config.toml
tie_embeddings = "early"
extras = ["exclusive self-attention", "hashed n-gram embeddings", "skips across layers"]
init_std_up = 0.0355
lr = 0.00124
lr_mult_up = 1.0
Each number is 128 + 24 x the weight over its row's rms, rounded and kept within 0 to 255. Layers, rows and columns count from 0. Numbers have three digits each. The size before them is the row's rms in percent of the matrix's.

# up: layer 2 MLP up, 1536x256, rms 0.0836, rows 1017-1116, columns 0-63
# down: layer 2 MLP down (transposed), 1536x256, rms 0.0713, rows 1017-1116, columns 0-63
up1017 101:118116124128143142121138113146093145121101143088145157169107124113187148135128131087159135119135100136152085137132099153100156161121127108147144142109138077110135145105108102124127116126127131
down1017 102:153135111145113133154155111114139148105136139118112161150155152070140139139167157159097095069105119171147116123177142123125165159138121144129170158114141179129131137127080127132158166153157152
up1018 112:116132112130143074088105111093131134100082152122124126119106120120096104133145128120119127148136127172110082145158119113090146099128176098139115083125139101145130105138078149131094163135107121
down1018 111:115116101144145116129123105142115189132086143132152116110133127138087087112141139141124111157120129159106129144144146160142182131096129110127103128097147119143111105147138127142148154144136100
up1019 085:107100153157117085141128103107143140160122138122113134161131095128146113132097159136126143095122142125131103110099149154116135129136136171124104156116107174149139144129112111144133157127101114
down1019 093:140153133114134169122144149116130139120072020132164143093147148131123138139177115152134134150129136134173173117155108113171109137126126088121154065173132083124110118131138153115118119125119150
up1020 095:114109127165132130098168127117121097103116120105147120091082125175128128130110163112115092111153126128100149133107115132103142127122155147115146113182103125177121144151095161119065112114104117
down1020 093:093114108119136103089159115122118126098093044111122120133143094153123085144139079103089104135132141132099128174136139156102151131090123150104125173126086129091134073131107136146115127130115120
up1021 107:120089098159118120109104156147146125117104139110125135090138128107104157159100167112131136169139096106096165111170139144113134124128105161121136072137094152150124126170099151114107180105116166
down1021 105:120123126129160130144117137100154109142159079168140197136094109124083140097126145151139142133159084127149122131106099148141143092139152138120156111107128104144119087138134087126111121118102090
up1022 094:160112115132158087163117153123166098124130141135117118128082085133132130093176126069152148101110125120096141114087127124111117137145117155116137112136160155138097136123128098134151123130145094
down1022 095:170122165086103111128128112124121093115145119126117180142099170119139147105127115148137106097120142116121115114127135116153103132154126122104128110108173141115102083091176067104129083110143141
up1023 097:090124139110108113129175103135129117131129150124151120130122118105125138172192121099143134110118118141145176152139156136166147141130108099153172109179156079115140098118109089161148122122092104
down1023 100:134112114138154068152177139129173136154143185116104157122082151095139159137097101138159160112132136125117130137122137093128169140123138137173120204117154105129146074147144113133069134113104153
up1024 102:135083128117155123144162134099080142121113145120154178151103133151152155122170156119122148148133146130166163086134123086132137077152148108130127100124113161089120118115136117111123113094167118
down1024 102:135116105135166085164117133133117127118110220099140161123093125118149122113144163157144181176085084131130139139105124135098131096135094169091173124138128132153102130135108105142125093156109140
up1025 107:119131040172140109139136152144102118179093139114121144063102159120149122136152136172157121107138126121125117165134151100147160140137127141123167086120155101121136081129158136149070145135143130
down1025 105:128134118119123117099125163128061129147133101122088166109141138094135108141115150152109106144145148123089139117078179143184072120140117142074126141144142116099154171134140119160125104107089123
up1026 087:155109106119101158091124132137117084140117142112094130078172110118089150133168092157120122118138129152149111118190128153154137131100131140085156120144153103119158118101104136133137174100087118
down1026 093:134120114116104122130141151148122138103142095105083108143118136082153140137140122113108124158158135107111125059111145158122131150121087143111089126092134151119135083151171147153151126150126147
up1027 092:126133132102121137111126124108107084147131150105119071137134098143137089138116193113136127121109092114140117166164106119122109155181104145132127107121136126112156079109167144139126142146141120
down1027 097:109071169066117068115100147149117084107209212138096168155145091153109143141140135140127117102120156139136159129112136156108126131143149118125142096120110115134147152133146152093134118112125157
up1028 099:117130132159135139123153092105136129146134164125139152110134132138121152158092183102108122087123091140170122153126164108173132113167112148134131116136108171135170108141126182150128140132164097
down1028 098:138098135100139114128133132148139112130138132118095115155126162158140121119144114125119134150142161123105162102164132162146150143155189104113137082086155117159137125158182112104124132112107159
up1029 105:146129129103117123131134160137147125156113142103141157116134166139080092130155106125126096070112160136085125157115153117142099137177093141099137089152089113106124141188098135115149134100118135
down1029 107:150138154099131111139120134096111138138131149115116106173131139115108153127145125143182124060161130129098156146118181124147148140113142143124147096124063140120184125122126138131148077143179108
up1030 119:137118096125161072130153174106125093161147141122118157080121113122125086151137159121121143112136145123100150134122111149120171133168086102125130109120089085171119145131102114112146189134116163
down1030 115:146121147125189115119131142122128094096138043154123131098129144154121128151140099113132143089138119115153147133139146115117161102122135112114138140137145085159082130154121116138086157156134155
up1031 103:141150085138132115084128147165087096127138146089152085133143110157154114150168156081152146162165101126156132163126144158147121166151177145135123127124126107107113163144108124156129182135144156
down1031 106:146110135116132155122129096130121121160158079099120160135063119124147117105140120093145164133130072146128160149103146163137096116162145145129079128126144093084073135168121095123142163118127130
up1032 095:133133136111138137138148215143176121090132138122136067152179144174153173113143074122167150128146141130099143112152102139136127146127104151132131123150095155120130154130095130083113119137118088
down1032 095:089139096173109150146116111103107104159091088116138173105123176129093131118115104151090140135103120131118150109068153100109157114147101122128155107143146090141094136124120155159128118178129146
up1033 109:154130158137149118106131109099077154120124148097114151154138109144161160125097126144146126146130145130180146111094128116092179146124130111154120100155158100116138129110132107068140139091127145
down1033 106:146150121079125103137109130149144153099105162134121164104108132129084116110144108117142110141151126090119114128100126152134131150110127131111131159129137147106135108155109121147141132108075121
up1034 092:176125119150111154134125110135129084099169153117099107108146143136142122128159076126127130114124120184138155133133105096131131142111094129136124124110156160137180106129177143098098093107149148
down1034 097:126105169126102114134145156115069105124126124132137156118141161113151106121106100143145116120094134172124142107119135163096123123121134125125077087061133142139126140128156147115125112187161150
up1035 101:116104097126127089146110166149123097166069131130153171100141145176137147128137107129077157141146130104146116108136101109123126146105113157157122138172138100162097107135118125077129113140099095
down1035 101:123119154119097116091150159120132144135152137104158114140131169141130118090154059113129127086120125115143121107116142162151095139154097135163139142141153119127113124130157098094141102128115141
up1036 113:162137118183128127133132121160128101128094134141154140151156103116133176143140144147117161176112088089148189148154130097143105117119129103141166139130158130109137132114111140110138187125105109
down1036 113:136118183101151111132123116137120084133130055144132121140110133062148152137139156085137137184098138145115162133132149142143116120121121123115106177076158126116127122143146127087159159131117137
up1037 109:132122109161152125143196167160120132130115140131147129129160146120144105149170109120116182077083119100153138149125110111153165129182134184106121122099137112114128118143128147133128141139147124
down1037 106:102131100116139121156149115112120170123135185134105129137144158106137106169114115110155195133119128149130141173160105114204123116198138146140149178122127151143134115148101122161127092169100087
up1038 097:180122059131122151123082175133092092140095115139135100084136103119102146182164130132138148106155119116124126176121135102118112133117110150132124117150137106125109104105150164097112124081085120
down1038 098:127162146125127095143114128128131096141133115117159140106133123100171096136129165135109121125113116115138169143103123102136113100070146134133151138065139134120142166139162117120123149080162090
up1039 093:153127161116118151121206122172110101125119137102113122122147102126144150153122119120111135152130114170087128134169119121078146155083143078111131151107103125126149136122133097111127126115167129
down1039 092:149148147068152121159121128133107112133124085111126182112115132091115107165145147107135101089158130165124107112132140149147132123127128131096139125099152138084132128121126089126224130148118130
up1040 104:131134109164109133141163128090157130132122131090124121113112138130145092129153139159083122106099120121133139123159155127122159100110101192155130085133161120104139150196114141098133108112113110
down1040 103:163088122114163158163131097169124072121094080134119147096103153137140155090109136109070152149108157117090122113117114118137120097154108140139149132136139123109119150097149147102119161119080159
up1041 112:114121121191105088098147113140113141124130140126108104172133147127155147132179108118117145117094148122145144102149108115106185128145173125157151114120160096182122111091115148119132112111111140
down1041 111:113084118134137108133162141115106168107153124142103131134125155122156122130143112119124145170101096128152129083153058134150140123159174093146131172124125089155071121097144166116138108136107096
up1042 090:184134141141074109142141159103110098170110112112160190131099138113157171132116125159131130131136099113144173140099112125131129106174097118201150154120123076155117182092139133094120093154122145
down1042 094:126125096138153137098123104154113144135120000140125106137138157050136091131131145111110171128134138111141093151125148146149152103106166111135106147131114155113152093152129116153087149083137104
up1043 098:113147138122127154116153132131134066110109150142144132102170135126173117095149133122133156085120114151158123152097107120154126143103134168121149091187106121113088066142091161127140137144134123
down1043 099:096076166102153109091133128146120156122152116129133136136112116134144107130128123135150117098104121113169197121125167107111139145169146094097165127116093135158111166104131087083097097130179186
up1044 094:155135113125103136090157143129103090106104123113110120095133155145106161153108090157112159124160122154174142171137118146130169137156162120151122092144141163134159132105070136096092121132103183
down1044 094:137143153126117134144132125075180145087143043114128162183127141101131130153099145179143087143090131168163105106124130133130141072124150140104092134137122142119127127081169128128147118189107134
up1045 102:141131147170077127107161097093087146118112144097100121158138122130180117120123121110157134103131154114126085101106116095130102149129142138125103095138165151152125131086116146109124124130082125
down1045 104:118133127121119142157152109126099120126144173152129150165194110130140111112142106141153106127124111161130127101106152157096097111138087150091123088077114167106120151126154174137175122112127112
up1046 102:163091092166118120110141160099142117098102137086132093159121102106119117188134120151109117114115096097158160153126104116107101069122119133132134130144132113162132066095168136117128138141123092
down1046 102:167127121150147143107119137114075104135091117086151161123148101104145127113160112094149091167164099120150133183098139173111130092132134134122131152121127140133143102090157142160118136110127153
up1047 089:137121092110116121124147086118119101094150165136114123164148118127154088137153133082132153181120188099125127133142115137194131187171147159153149098100161140181142145146155106114132141107140126
down1047 091:134125152113145136133124115162130124124113135163090167096086156079133140116122126163178111142137106149151123129112139092183162124121155131124180094083140094145131105109165077102128155136099143
up1048 095:148124158137144134115179165101157114122133140090140148144113136085102145113167108142124099086130122119094115158086149125154178128158099102159143147116111112146127084149148086084088121133152125
down1048 098:155122166130147082135112165072112147142128129102137136130139120077114120164122136115115143113115127130141121168121147155160118126175159153118168126055103112113138140094145123149121104145173130
up1049 099:142151149159096093147146087088120099120165141095142118122143134114110095084160132088165131141093120132139184144106129142118136104139140156125116123158103090113090139103114154112146155120160083
down1049 100:149070110139063127098148178086090090145142142166105131170094155126155163152106160127117140139103157123111083123120099136114110085154088149128146092117106124131102152157122106126117119141098183
up1050 104:134099071164145125151114120153147135149129144131101112113106115139120164146124103135092124149096091137099156158125161116094123122133084139098131175108083153101138125111099095120092136135087157
down1050 105:126159107161145137101101142172112112133109133139132096109121128127138113125145136122135114112142092113118163137140132128140136120090106161107150141103106154097141144107135142116136100129121174
up1051 095:096152092140106120144088104124134081161138130119136152090093165187116099174108120128138161143109108121136117118103111107129097108097122152129140131144096120156115127089146152142140158105088166
down1051 097:117156138101158120110155135151172130114139083141113119131131122161086086086116105155092104166146112165137173080082105166113135135152106138105132139140110157144124165107153123149122098157121144
up1052 087:134122124122104117142151131091148117106124146104115131151132139129161156149145142101135164116167165129127146139096135089149120161116121174137096084125103144136131097121110119108091121153141163
down1052 083:124153130129114097129135105100157139104197157094105094131177140107128162144148122151132112109140124162132128102151181126148154107133144132136108069083143135138103124149162135114103123158114122
up1053 091:151143089107134150155139174102133127129127159103142155107154145151135149126134138077144113098134097120140123132152137104153120122154135135150153122091121104120144133164133111134118122123124139
down1053 096:111094140112156145143134163144124148158173176149191130190102114141127121093099101101132132166138136113119150095130152130088133109175156132119140121111144122135130135104152148102122129119084125
up1054 119:115113100159120103106146105152126089130081136126144104122133122157140158083118112114134147157177143174164169144128140060136140115132140132130139101164126096133157122120114104113140156121090122
down1054 112:110140170141144146082179143134121084089142122137112129110127088102108124133131145162138120152132135117131152153151129122135155097079077110113134137124101086125098090131115141126161128117103192
up1055 099:132102145149114152084199076085128064136133152126139078125141112112108107110153143146074136131102151134134120162159121134121169145122122139101127142136140111119158075103129146113131126083157119
down1055 102:112139126121097104150116095123143103125201178143158129133148118178106145114113107133161092110111132122120156111113115116132149109164136163090116093075099123133100152118134152097151090103146167
up1056 092:105131148184118136110150113124177114107124153128132162128135146115130106118124110160162148134075093079157105108113140153152151167133080137114101120136108109160194134110099122107106160116144081
down1056 092:131162156126139101147126146168130153135129129143133140147121133132082108126172095135133123121127119141158113125200185097118092119114125116109141081128126135104086119170182122142141133153138129
up1057 090:174091143122113172082140132138152120152110157090115087131122134159101148131135153090108120135144115144140174092094118079134112154138125094100124087121151138145151111101117149069142141111162137
down1057 092:121092177096118132111118084112139168113112129119142129158121177111143128122065126104167117095109112172111149079108154115151129144130131109124108153144147137155124105126174107119110117135102094
up1058 097:143110092128111123111160106136142093168143140074141142100102126134135107097141135149106142131090164137146141164134145088135144117133165146112121091109113098115130129135155158113108127147171169
down1058 094:122149095132124163120170128111098092140122139176115131125125124094120113132125141091121144115147138126098155118111110108092113167126128121142106097132122123120127123132131095119167129109155130
up1059 098:118131164157158154126135135117137121147136129093119087165118176188162125131119111114093142120140104144131160126128123159114122140143086105156118160123102139152099188139098153113115154137118152
down1059 100:131109108131119155114125145111160116144111119130088093139072169170131139117110135140144115131147129183096136126104126101129084120114164110114163116125128133113119166090133147091097165112109172
up1060 103:173110095115121114102137147101153094103146122071123127122124154141139157164159136083129156107132175109102152148141144143116142115115146109141114138148132110152118141111142155115109149121126165
down1060 104:170085167113147121112138134098132171089155069126107132170139154130158154124150153125165163046086125123137128104162143144127122120112166106112110126117180113170122124099144102131142129102164099
up1061 093:157152160156135147126131137136116109146126152095089164150126111160126195117131133097133161136085150144117151132117132085125163127085190136154111090162155122118126163094112150129094107129123159
down1061 093:106071114109126122120143156129142117109139090139088141125125157150121123164117141123121139110143172150085163119144114157139101106165104105096142086118114127158124119152193126129152110095121122
up1062 095:133131101157147162102137106107182115141127151116107067098092145123132093131130159095148156088185121104098129142101090100137112165120135140149144127111167119123096105118125105165130129137108077
down1062 098:130113124106131073159121102129104114145161125146134149118162153144105111118158143122129084074131173135112141081080128120118148114129120161132161099113123163128127189108126171136100088121153142
up1063 101:087130101140117118075154124135124120116150160093117151159147176150091146096171124124080134142099112113077138101116171123139123115135102128116090103157128129193109149116147130139131115096144109
down1063 105:120139102069143108123086140114154136078168119139134120094151103134125125131137090087132142152130146117080112168106132135121142139173104111098079145146066163127150118145134173146167120132097137
up1064 100:133109135127145126101161093079121130139113149120125110172162177143115123151158116133104155123122150181165126108107102122120151137116128124063155134163152100142121137099134112161097121105079153
down1064 101:129129122096143135092161100132081109099175191118139133175153153120118077186126123127140093144104167162146172128141137120103100105106124133139132149088150136129133158110158132146156115158102129
up1065 100:143176119083130134131156137136122142150121153100132145099154110107084078127149143114125104095133125155128095100151136149104127101155114129146096131098170138123136113109145164133121142133117108
down1065 099:136105135088105064129116104124105123167130213177118097142140163122102155158151089134162154147099142166127135077111127139144068109124161176164114104111119151150151111105171149148154111131164133
up1066 096:136120141114074161163127108081143123146098143130132121141161116167170110176113150130093100144136122127143148138112181160136121145132182150098139087113106110130140170111146130125127132101141133
down1066 093:079111104137100141139119133136102121132137145143090149123123162149112080155077146110162124113111136126164129096121132095141156111173135150133100136099125136124135166109137115121096103169158152
up1067 103:113121120169148073135110152098113076183105131123086171117144145141119151121139145126124117106108122160155098147116125084143132131095147150107114111118100136133112120150155152078131124104106113
down1067 102:110162131118083140149162114124083163130116147105105128150152095135110069104160106121119128131126127132154108128144159140112097157120092115126133121126168157141141119132103151144155087129078142
up1068 093:167104123144121141085114156089125079146126130112139181139106102146153153114153120170127140146165124099120146118068130130110132057104152159145105126187146146089128167174127143106106123120101150
down1068 095:121123112124136109102188133150154093096097044132123103135105140161135130100117124131102072131141122127092070153152139140147146145174143168173105155126126148139106180113120135113104133139140065
up1069 099:132166117113127132142147168126137136106118134136106097128149119090134128135128136118169094090154107147158094129145133111123149086122113121118132137145106120156177101145138135095094189116176166
down1069 099:155098138139155093136087164159139176158095068137146147147106134047136102133146142120119121113108149147156171119095148104163107119129154117125173155122127102135115134159123106130172141102086111
up1070 099:164100116119098106140145136107110114135140134128097123144120106128156165156131132114117109144172118168111088142146219130134116112156131161110155108143104162164140133145162147100159123136131155
down1070 100:103145123103124114115138108132110106141099125120139124172105118177116146099135185114137105131127170130149147157124093176122104144135171105147144105094109114140142162166128121086135117128104098
up1071 097:092161141140128156122167089103093119145107135142115143142073141169165149106104139116108170130171116110155118165106092149163117094135082133125153118096154129168145140141134126125085142135118097
down1071 096:102132146154117112131130104099100103152132224163060121147111128142105125152140138132177104133111158146121115147125129101119107108142158093147170147120157144094112133110144129142130103113147144
up1072 108:131109139162143148133182147125150121139140135088107133136110167116173162128126113154145113111119109142095106168089091137116127137144106157119145119123113102197163115121125123115112154100161125
down1072 108:112095107130157113111160144139080133148123101108149125134093127054137112138133113121104128116095124117103059102122094140132142132120110145127154145128116111138139161125144099157138108117131140
up1073 082:161171111142077093124104171129101126138139161140170143164130139111101164143134120121113147112126122139066141156156148121151127098132095130136097115124133150173197119117094143125114138152147136
down1073 084:156147103151095146098081127099144131115129116101119115105100125102188100147127129105116123147150103149153113115114159138130114148176123091207153131088145132167138134118157111126148128141115118
up1074 090:163156115136124109118117137140116098135126149118104135133150113097154116167164125101137135174168117112139116117124176101113111148136111144086094147141095124105144091092160152118070139119112119
down1074 092:110119174085100114134149126155128105095100110119141134109102141175104118156112103153114086132136169113128162124118137135142133125141151130154135124131111132138078133172081135162146105159140111
up1075 101:190169100159113126089153130133118083120088145080157077108123121157145134144152130175123149120139139097176154165151166152130152097133140114142169115132151098139105117148155135121138114131110147
down1075 105:129150151110101159115133129122126133109115000074139125155160124124123113117136153139115151105167106134119128119115138108126153117168109134154098137134153163167171137102141148095135112154181121
up1076 103:107150086102105134120149143139145130127114147138128148133079109137182118078087100096137164127144093136141093122094137161153137185184144091125126102089108167140147166126162105131098158138116174
down1076 106:097135099156138105168137103116121132147197112148129127156124130093137145127118091158121100098122122137135134120127152100116141148164176134170097149145132158167129148135117117125134112131130098
up1077 094:126168088127106157077165123103095096168123149102131108097126113125141132138133107124129142125153096057129108131091151162157114122128091153078109123126085127105149076144165160107110123100094091
down1077 095:095105161131151129126129151145118103132131128166115147081125172182142124141134121082128136167097157150142172118107149090132140101145094085095131147146147112168129145143135080108110105100122145
up1078 100:175116108124101109148127118129131106124135131091104104138132140145098120135133157138155114129104101126120129124151152138105122148072112087100097135099116083111154118123177077085093113088103160
down1078 098:132123159115125136117093141160105088118153072107153148112156143123131118126148103156164141126069089156121104162129147132089119068110110124143093167171100125153107135183096112125147111127144161
up1079 096:173114084131110102165161124112147106129144166126132130133127145132100148090126140150112165115126109152113150150117128114126137110167109126133162141099117118101146127163152138133173120073149092
down1079 097:136079156095090130153126140121106129103161156163103105144136148133138185107101152126145148087094148145128126123149144156163124112173135088137128117139111157125095092134185110179106104133105137
up1080 087:103119151168141170087169088102191105159131154122131149190141095137121145154120100121094145152128124144140114158133089113144135152153132090153093096164152103121127119147111118112095121157114158
down1080 088:137105185095099101116091152138105144106163160159090177123131175149143179151116072144165146133127138130151129108128128134161081134136156123120146144127084155131140131128161121099159141137101146
up1081 102:157120092101109130111131107148088132214092132112143124178146151125102118110159085141098155115107175120129094121108130123126123138116120123106123097114131142119160111055124175124163123096145128
down1081 102:169133076129149114131180106097109120132140158142133110181152091117100132116131123122101142113118136154121137095135170138148122120150129142128137127142118156114106158120139121111140134102123143
up1082 097:144110124133147149151151157144162129164099121094133145103083136121163141121145113109112082114147105141091117110108122125103111150154122113091159086109083101148133129109130148120156147158131121
down1082 101:109079140115135145143127126094114198126151028114132115149107139067105114122162099096132096108155118160137105132159144148145125125178111124124136147092129127146154128145133137125163150140113159
up1083 098:178127165117155108101148098129122128161104168145105123119120154185118120111103183136088158158129147089102159118143115133087136103134129145164139141131106150126163152134144158120091103162174146
down1083 102:114120130157180138165128101129118110158127117135121105121141159085134098151080145082135076146117109112107156139154121138108126119121141140094116140143178154078071113108170081133141138107149143
up1084 091:097113107129158110145136140145202130100130139132132116144160161137089152151114168131130135111135126131134134146112167148129093104159109132099100150157139113144160102152146124095123118111156099
down1084 095:074139188066131080142128151172128144137118181152069138152161152135103139133145139135125103121150130141093094102104176157123085100146131148137099092147125128197173164158136143171144108110160161
up1085 114:173129114124095129154132161089166145125147135113117121113093129113098161122162107113159169135135125144107136176177126097120137089161069127115125101161113074143167153119126161135127145072161127
down1085 112:127118135110113192174158138129144161118119145137129109161126196105102117094126100159122121135101155142109138143100099069145157108155089085145128137117108093096121153117138113105124116140111146
up1086 109:161134145137125090171156147135143137129103164105112090126156109127116129143148138137117147125130085145100112085095176143102132158142116097149127117155184083126119108095149118109154140076141115
down1086 112:111139130161146124161133117122081153148141129140093172082177063115142122084124128122097168121101124099116105116106115111123183136136143110162141140119151146110106109101119125142114118142131123
up1087 121:128170115157113158160169176107105121137076135139139132124141154133143155094143141122116129099101122120135161132168161092125100122146121116150133127095129107111134119127108127094138186128132098
down1087 112:131154144149101147119157119102104138134131041169156129130112134130131116090133137115172132146110093102104131097120106120098116125115165097080109086069127154166180124101156133093126165155143126
up1088 093:110130148113138152142106083138138096126120148145147134098162127140092146120121107113135112169124088136091144183147156105069131094115129120131107145149099136137148111142112095150102120169134095
down1088 093:153138113120139111130138128094104090147144134156100188116136156128107142144158143139136113053147158122118111144117095168153122101118185134088152058114152193148139094103119121092133102168134136
up1089 098:131140121132086081163132157140118096150155146066145106136107139133071149138123118106111133137118168150084137152120101127129080156148121111102085159120075141150120142146099091131117125116111126
down1089 099:153114146126085114141156122144107096108143114139100130137121133111076104118157071095113178060113156181122164136125166149090144113123123123127152128152130113109138137128146086124132166095109137
up1090 097:098163105144130131115178123135139145142106159118156112100113151139129171133110153175130121096121107125100172126155184106085149118120109122133122121147172151157157138149080148131163117138157165
down1090 097:123095137081118115156097157135123105144157201144082116178101147127107101140146101073165111144143153140144137114115143162136094150145162138141136111123115149094118112109156095106150108145131123
up1091 094:115141088105113118110121140116101141125043137110135143171129182181144146128168107160118142122098133124165139121133124124094177136138152111145108114172111084122125079165145102115136134109120122
down1091 098:091110120096107148102094133134116181132122104128105118150107094147141090154132085120118180107088141073135106140160141184128142119133112138128123143137118136110124085147146098151120139120100103
up1092 096:110134105139107079167128132151153118122106144119169115144140111174142111116110113076139133144125158124080082127155160160108146119104111109161087121178124150118154167082109142083088147125124095
down1092 092:091141110143141113158131111137137105175108098151131120098113163120078085144109110131121151169062118144135132142129121157119153138152114079135118147086155166129121089090126148157125119115148126
up1093 096:141134144162147129134161121105093123123127144109123098109100159136192124112109125172093136085148105129118108152094145128105133125125134128086148147114131126156180153109137136146167168120146108
down1093 098:146124118136097159132119149163124126142116091124094099123124126102143126115099070152100132121125128141117112133076150096161141095135144136142135137093127117081129124104146104119136111139156122
up1094 119:130129119114131106146123157142105142167104138108152105095118138118137112108165085116133100135126111091103149178130102109129115110138138140135154114112151152139154146099149104118147130119160091
down1094 114:108122158137118124155086134105141117148148137124122100125123173117136138136108129128111121121144105163084162162152110125135135094151141094181131077122106143115109115119150115113138116099090133
up1095 071:125144156090149126088143091134163109116123141122146123129105119121123154150162130085120114183123124118124155132125138115124141137132121180172137115140160114125155132154121157097133148085176155
down1095 057:136142147148134115109130129138130125172200090095081142139114157114164122146136132051124156139154174091127104129152155189159080125135155146095126128134124093118105116099141115107166144160108125
up1096 106:099116165133101111076113138171135145140096159132109108139103130133133155122104110092123159132154165132145137105135117123135107117137150122162115145118119114146168122145181150130117184141130154
down1096 107:122121128113115141137101148148135182108102107132112133121142142117170122132119090127111119077150162123098116158147128131136141114102144166162132119089098110129156097089149126133156114111099143
up1097 105:177092137130104104102175123162168111142123121118116130114132116119129100126152135128112120082152148125067101137139150127145110140166170124105143133131147140166139107149135135116140118107072079
down1097 104:110137135132105090109178128134168084106132160101094134108152139130113092123130104110113161129127076134159103157119136133145106145096125149129096096147117124133088103154149115089114093121084143
up1098 067:121110107200136112172143125168150096143104170090130132107112173160171125098130122120136121141135105103097137120127103083116101145109170151116118112117135155131118104098125175073137130091119143
down1098 068:137122186125140158095116140131088093130170116140150121166134140123125125203137044145076111070112132178097140118135122178182165104092129112135136116133151143117137106144106131135143092138158102
up1099 086:138112128134145141133105130153112105143131165130088117126128185111148162103136128102125157073106148134168085172115166113135131147163122127127119148105115134127148119060137112158139139148144121
down1099 095:129162102121103116114159108106072141105127068119136114105098086153123128157148124147131106156154104124161108099129125178165157099117103093098086120142112147142137127142133164132101119109134104
up1100 117:125136081150156044140138130125135132163116148121098110109103136091128131161144095131158168114141089151100125139143132088096080135162087129119148124119117092127144112113137140123118113104148175
down1100 113:140156177124153138098128124097163124171173132139125179108171137111138083181146124110191111182103089156095095120147098141120137149130104143140138129125143081112101134085160149129130142121111145
up1101 108:106112066101103090181194152135147115138118135114106074165122135141097134158143119085164163114125104126130095154129142127137128136134162155101097126147120114128178126120098163092099123119122129
down1101 104:120170146119089148149097127114142110130140127158166143168101176106129061141132130122118141158082101120122115132147105143152129149102177171116168138137138081101122120143143065128089125104164107
up1102 101:141129130120124127109149129165143104156105123099139120138133156165122133116121133149162133120113161146097114103136168130140153124129145149158157131146108120120134158088112109114127127110101087
down1102 099:113099102157079161110134129133120096127096047164132116128136122151112120109136130179099108124126127111076143114124140122173115135150140140115139130129135147140121167121129124163137170152131146
up1103 112:115149117148113098098173108150136124117113161117164142167154121128123089122118088089116117142154117151151155155142106106145152131178154117124134145131118120158153135092148113157140202094104167
down1103 112:138098121116125138120136143102095146104172125123123133092093100108164125152141158141153128086161112132109144138146095165160132139174143097136107107141100162184118108150138118158146136128170137
up1104 084:112149088172120078092160124084118118144121168081080086133122184105163107118143146095081095091122139167124139153176122142124112107162125117059145137092136133107116126135147158156113106104104132
down1104 080:156133120128151145105135104131129124093142091134124090157127140098131122142134145124103100133122083120121143112160117134129097117167139120147151118085156142136134201103119125130118189096098137
up1105 106:144150137137120142145112130132101122126141153119149130136134132113148123135138124136137147141095110148080163138090146096103105116147120167154153124149130119133140123144121160142139135156081134
down1105 104:114122108153121158152107136130109111102142160158125128149146121170087140140215105170151148143094126101143159136139104130163121168097105138122144120118101112152101097123151146171173116103116122
up1106 119:131124127108120134101179158166178146166136136093152108104114139131158115114145135127123175141121149146092148139111103107110120114118144126086174114190111129138142161165146107131136100080114118
down1106 115:116154125114111128130148152130163179152139115137128100096130129102135124172081117095132156093132122130102122133104089133196135112101139056148142090164149082138140139129112144127117096122128126
up1107 104:154117116128106125147107112120155117134145141119132105106112113126105151110139129083152165100118133081141120086151122151136135147092126142119119116171124129148122131113141171125117125105097094
down1107 099:128120163140136128142141108152115101109149136122134098123171131124149107117079070125106119123062169138075140173092081103129068112139135174136151126120160178146110116091160118141164152137147087
up1108 103:165160145115111119122157095157120118140128130138119101156178121122133116114130125099118131133105155133142161115093147157172130134145143136153110084124164122121121139175101126103114151097131104
down1108 103:122100169100122107155170103147093103151106194149122155148150176135098113143146140153148116139120102154128129111126137145137130129134125070127145071137130140121095132128162108116118113136137171
up1109 110:142062126175122164136156153102147135110094127124118115162125158123150136101182142112062097115115129127131142150136109106114141153130142146107133108164106125123154123113149142105057175076149098
down1109 106:078108141098145137116141165136138104129165111112128080122096133174075118136129144155128067139174148109159154119116085134159149067101170118093122088144126139134131133102115140122136158134138108
up1110 102:125155148136134134096106137106169082111136145122122119122145170157115170121183145128137130121074131099138126184173135134142148140147136086145147108123092102155103094112161087080158137116137105
down1110 100:077170115115105130097134118138107081099124116097163123145130139152139093155154081102124092130098154149153160121149130137124077182124148118116136122119091139146112087100133150117126127159138155
up1111 109:116167099143134150142160124093125109154088129042126096160146079157126111133138136172146189140136094137117115101168124116158138119139149129115145131133154187104141155113161119162093134114149128
down1111 111:119191172105165100134162165092146116130123144116148105137141119162099127139073140138151165201118131154083130107173113121165101135114122092116117116159141111135103167116166132112124143121137110
up1112 100:170129048130121128132087115117122104135102148121088106107079097119100116123183139120140139155125108163091152129130144103115092117154118097125108157129131147141105150129071110126111145125098133
down1112 104:084139172077123154150134143135098052141149134124133120114126148151151121135133106106110111168097135155133137164128124133171143148126102129133131084156166118108134148146143137122113120135092153
up1113 098:110103081128145130132137092111091155172142153141121143154138149115157140124184149116176119128136104120155128115100181063132129156185122123119133107097144121108158083116146141130138131112108100
down1113 100:110125147125121097126098162108127131139161201157101143192113117118179094118149111134140105114105157105118091115120174120145128127151123127161152111093086137146120130102167094140163132132137148
up1114 107:136154138096154129138122136148147118122126138124126135113120152140151159083127110154158128092072111103104133126079166185125126150124126161099089101121066135145110128121125163107128133120097155
down1114 109:098074175117123094130126134168113092145132165149104182182151135123127145135139127131163105114121141142154107112140159155173105139134130160152121111122112125099082135087160145157143146145174150
up1115 095:127153109133144130167164088126136110164111131098179107134104102150117159132162135084102118170145112114133107121136112121161159119136128140123090121109123105123143118073079152136097180112090133
down1115 094:125178123123103121108143131102122107107127086159131141099096141153099148158136132110125135135117100076082155107191128124133142102119126112123148181113136104106117118110133131161105149186144132
up1116 096:141134134143085135097097119136122144130129137165153116092129126161137173122126156101100128110124145142139166152118120131104105120109123128165170115138141129131113158128137136108118134106084136
down1116 094:126175129112095099092106095089097127107168051137091123112121119149136145146122146120123067101102129115110124131128075143125100130155135160133118149068143139167115094137129157128098119166110105